Weights of a small transformer language model: 49.4M parameters, no biases in attention or MLP.
Each number is 128 + 24 x the weight over its row's rms, rounded and kept within 0 to 255. Layers, rows and columns count from 0. The size above them is the row's rms in percent of the matrix's.

# layer 5 MLP down, 576x2304, rms 0.0466, rows 0-7, columns 512-767
size [ 96 100 104  99  99 100  97 103]
[[ 99 125 124 165  97  88 115 131 143 131 119 126 123 167 141 158 128 152 125 155 144 154 122 118 105 112 123 169 137  85 102 123 110 102 126 129 150 130 130 120 120  86 157  85  87 150  99 126  91 160  98 159 120 131 143 164 136 145 138 161 134 146 116  84 140 120  91 117 178 128 148 141 131 138 116  97 122 116 103 159 163 124 110 146 164 136 126  94 119 116  94 104 141 135 108 124 156  94 103 113 141 115  94 135 137 143 143 144 103 113 158  81  86 107 118 186 113 102 153 178 126 128  95 131 123 100  99 158 129 121 126 129 141 161 128 149  92 129 153 145 123 120 114 151 129 132 137 120 124 112 139 111  67 115 124 134 111 147 106 105 131 154 156  99 165 146 145 105 111 111 113  96 111 135 177 104 128 145 116 152 105 119 114 133 145 142 182 141 101 121 165 126 103 114 170 123 154 183  88 114 106  70 123 110 120 143 130 127 138 115 125 143 136 129 111 100  45 144 149 139 132 162 110  81 125 142 145 147  99 119 142 156 106 143  92 107 136 131 166 117 156 144 102 108 137 135 114 148 164 142  84 120 114 189 130 125]
 [174 177 163 127 139 122 130 133 141 145 143 118 143 137 105 144 122  90 159  98 120 163 134 113  94 118  97 142 153 156 139 107 147 140 118  96 135 138 125 126 101 144  68 129 124 153 101 140 142 126 134 176 136 145 129 162 140 123  89 196 158 124 128 152 165 185 156 118 126 122 174 103 105 163 126 153 133 101 135 133 110 163 155  96 128 129 100 118  97 118 110 112 166 159 105 121 147 118 136 146 147 141 182  90 112 133  97 155 118 150 134 146 137 130  97  75 136 170 108 144  63 154 138 130 132 100  83 110 123 145 163 160 150 155 115 135 131 137 144 122 191 143 134 134  94 121 168 139 144 132 159 147 154 185 115 121 129  90 137 108 144 135  95 117 195 191 166 176 126 127 118 138 128 148 150  96 161 113 118 121 141 127 146 141  85 128 122 125 129 107 128 107 123 132 100 151  97 104 178 130 115 147 115 116  96 112 128 104 121 128 130 117 101 110 159 154 150 108 134 115 158 120 120 114 143 157  64 118 164 105  96 150 124 105 145 146 108 140 120 113 171 154 159  98 148 130 152  84 133 169 141 191 164 160 167 169]
 [100  86 114  97 135 126 136 125 107 141 169 135 129 124 104 135 114 153 122  89  94 159 162 143 112 143 125 108 146 102 116 129 113 161  96 113 133 145 136 127  83 125 184 131 110 141 103 169 123 154 103 145 101 114 122 140 143 138 101 120 159 118 113 153 100 123 111 130 105 147 109 139 109 144 125 100 111 120 108 153 114 135 173 106 107 197 148 108 150 143 120 115 149 125 136 147 186 112 112 110  97 135 129  92 120 141 110 121 133 153 117 146 106  95 114 154 136 116 161 160 136 147 125 129 146 104 121 126  80 123  93 133  88 147 145 123 128 156 164 154  95 132 134 137 108 135  98 156  99 128 148 176 124 166 134 110  92 119 129 163 114 126 130 141 100 167 110 157 137 137 132 145 150 113 125 140 179 101 124 150 139 136 145 101 135 124 130 142 107 117 137 166 133 146 151 137 147 156  84 107 118  96  85 129 137  95 121  97  88 122 116 147  81 132 160 120  88 113 103 129 149 126 159 115 103 171 123 128 113 130 118 152  95 154 100 102 110  72 128 141 132 112 172 144 138 140 154 100 151 134 128 127 143 151 119 130]
 [123 136 141 144 131 116 118 132  92 142 119 115 160 145 145  99  82 139 143  76 110  98 148 127  96  93 101 148 156 113 145 141  86  83 123 122 182 135 136 130 124 121 117 102 137 137 129 122 110 170 132  98 132 130 121 122 115 164 142 163  65 112 106 129 122 150 137 130 114 112 124 132 123 116 174 112 123 152 131 160 113 120 167 129 114 110 108 120 156 126 120 142 114 125 121 135 133 134 126 123  70 155 142 107  88 101 144 181 115 106 132 141 140 143 150 121  75 136  84 163 127 123  79 143 131 160 130 157  94 177 149 150 125 103 121 107 163 121 105 106 138 166 105 141  92 158 125 102 150 157 139 129 123 155  74 166 130 118 158  95 131 144 148 136 129 161 140 159 143 118 107  79 150 146 121 128  92 148 132 147 121 115 123 105 113  95 139 129 102 134 133 132 154 105 132 108 148 126 119 112 148 109 161 139 160 106  92 103 142 175 138 204 102 184 123 135 151 110 126 104 113 109 156 115 130 128 102 171 117 176 147 158  75 144  73 102 135 119 107 135  96 138 121 106 108 134 157 141 158 140 113 157 149 155 154 136]
 [118 139 110 182 126 163 136 166 100 149 145 127 144 161 108 178 134  92 117 133 157 159 128 173 157 116 164  95 154  97 102 169 135 139 154 131 157 141 128 155 128  80 115 136 117  97  64  93 131  95 145 116 179 159 123 107 146 128  82 112 154 143 136 112  93 105 161 137 145 127 104 118  83 109 146 131 139 113 100 170 128  79  89 136 127 144 142  86  92 171 135 127 123 145 121 160 172  98 132 108 148  91 160 109 108 117 108 103 133 123 186 160 174 140 115 120 122 113 121 136 138 124 120 123 111 126 150 117 101  95  84 119 114 154 147  90 152 126  97 131  82  99 142 125 172 127 146 148 169 130 113 125 117 130 129 129 183 173 109  33 133 135 105 115 111 118  95 127 152 129 113 171 116 130 141 103 143 122  87 117 111 154 117 129 111 147 136 110  97 141 149 118 170 127 132 147 141 104 171 158 115 117 123 100  60 118 137 118 140 114 189 192 146 119 120 141 173 107  99 121 133 111 138 102 175 134 138 134 120  78 116  69 105 117 118 132 117 149 138 120 125 144 102 133 110 170 117 157  93 118 153 128 140 134 113 150]
 [148 102 113 152  97 136 144 160 150 148 122 104 154 146 117 116 121  99 150 148 113 153 147 150 145 124 124  96  92 121 129  72 172 125 127 155 108 135 130 124 126 151 153 113 132 157 120 100 156 117 142 128 125 148 120 154 131  96 104 116 130 124 161 109 117 166 130 119 172 120 163 127  86 129  98 103 112 111 135 124  99 140 154 156  61 138  91 184 169  95 150 134 108 165 127 122 162 124 135 119 102 123 129 126 140 144 138 100 141 136  83 160 167 114 127 150 109 120  87  88 103 112 137 167 145 157 111 148 158 133 160 136 135 146 129 123 115 144 155 125 110 117 136 154 155 111 110 129 135  96 165 110 155 154 105 163 130 177 121 181 128 115 132  98 119 134 143 116 115 139 132 148 178 141 172 122 113 159 105 132 152 127 127 112 142  92 130 108  94 145 101 123 121 173 121  92  93  95 106 152 128 136 127 171  98 154 141 153  98 117 111 154 105 130 136 128 147 129 106 138 137 100  92 153 114 101 129 141 157 121 166 162 120 130 121  99 107 128 157 146  94 129 126 135 120 137 141 135 145 140 125 148 117 129 110 127]
 [143 134 151 128 154 119 148  97 126 176 109 140 114  88 116 145 147 131 133 122 125 101 135 120 137 153 138  91 112 155 130 132 106 121 107 126  76 139 147 121 176 116 179  96 123 143 105 123 144 145 117 135 124 142 137 135 135 142  86 124 121 115 131 164 136 102  97 111 132 156 156 130 130 119 131 146 122  93 122 128  72 153 132 128 105 123 213 172 104  93 134 122  91 154 135 132 154 111 125 121 117 100  80 180 115 159 115 110 162 134  96 108 130  92 103 144 147 185 144 166  96 105  71 143 130  62 109 139 151 130 151 126 120 100 145 118  87 133 123 125 145 154 112 103 108 118 107 142 122 135 162 104 123  93 131 150 137 139 139 114 148 149  80 181 103 148 128 142 155 135 119 143 128 124  96 109 120 131 120 129 124 114 131  94 140 146 122 145 120 123 131 151 138 114 159  98 124  63 136 111 132 125 102 125 122  78  91 114 110 117 147 151 117 168 107 106 150 128 137 126 146 103  85 130 133 114 149 130 129  91 121  82 122 107 125 118 121 175 142 145 109 115 125 144 137 122  94 104 143  79 150 145 121 154 141 177]
 [174 133 140 137 150 131 109 127 134 145  81 125  97 126 158 165 121 120 125 128 140 138 115 150 117 136 105 131 130  73 113 113 107 114 172 126 127 137 113  92 145  98 110 121 102 133 128 102 108 143 131 120 122 115 119 142 114 159 162 113 154 168 131 114 144  60 148 109 112 152 143 119 140 127 126 134 148 116 135 130 148 131 119 121 107 134 121 170 118 114 119  99 135 148 130  98 134 101  88 162 104 133 111 126 120 146 145  91 121 150 186 151  94 153 126 157  91 104 130  98 144 163 129  94 176 117 137 156 144 122 136 106 139 143 115 133 143 111 122 148 157  95 112  91 104 106 126 114 171 101 110 124 147 101 156 153 105  93 114 143  97 126 108 141 113 134  86  62 149 111 149 109 120 145 126 154 152  84 128 145 141 128 126 127 180 142 132 119 110 126 124 118  90 134 150 144 129 122 126 130 142 148 118 139 117 130 150 113 126 121 128 156 112 161  85 135 155 121 131 163  98 156  92 166 133 156 116 155 162 101 148 164 100 121 116 114  92 126 132 130 106 134 154  92 132 159 121 154 151 116 123  94 140 140 138 108]]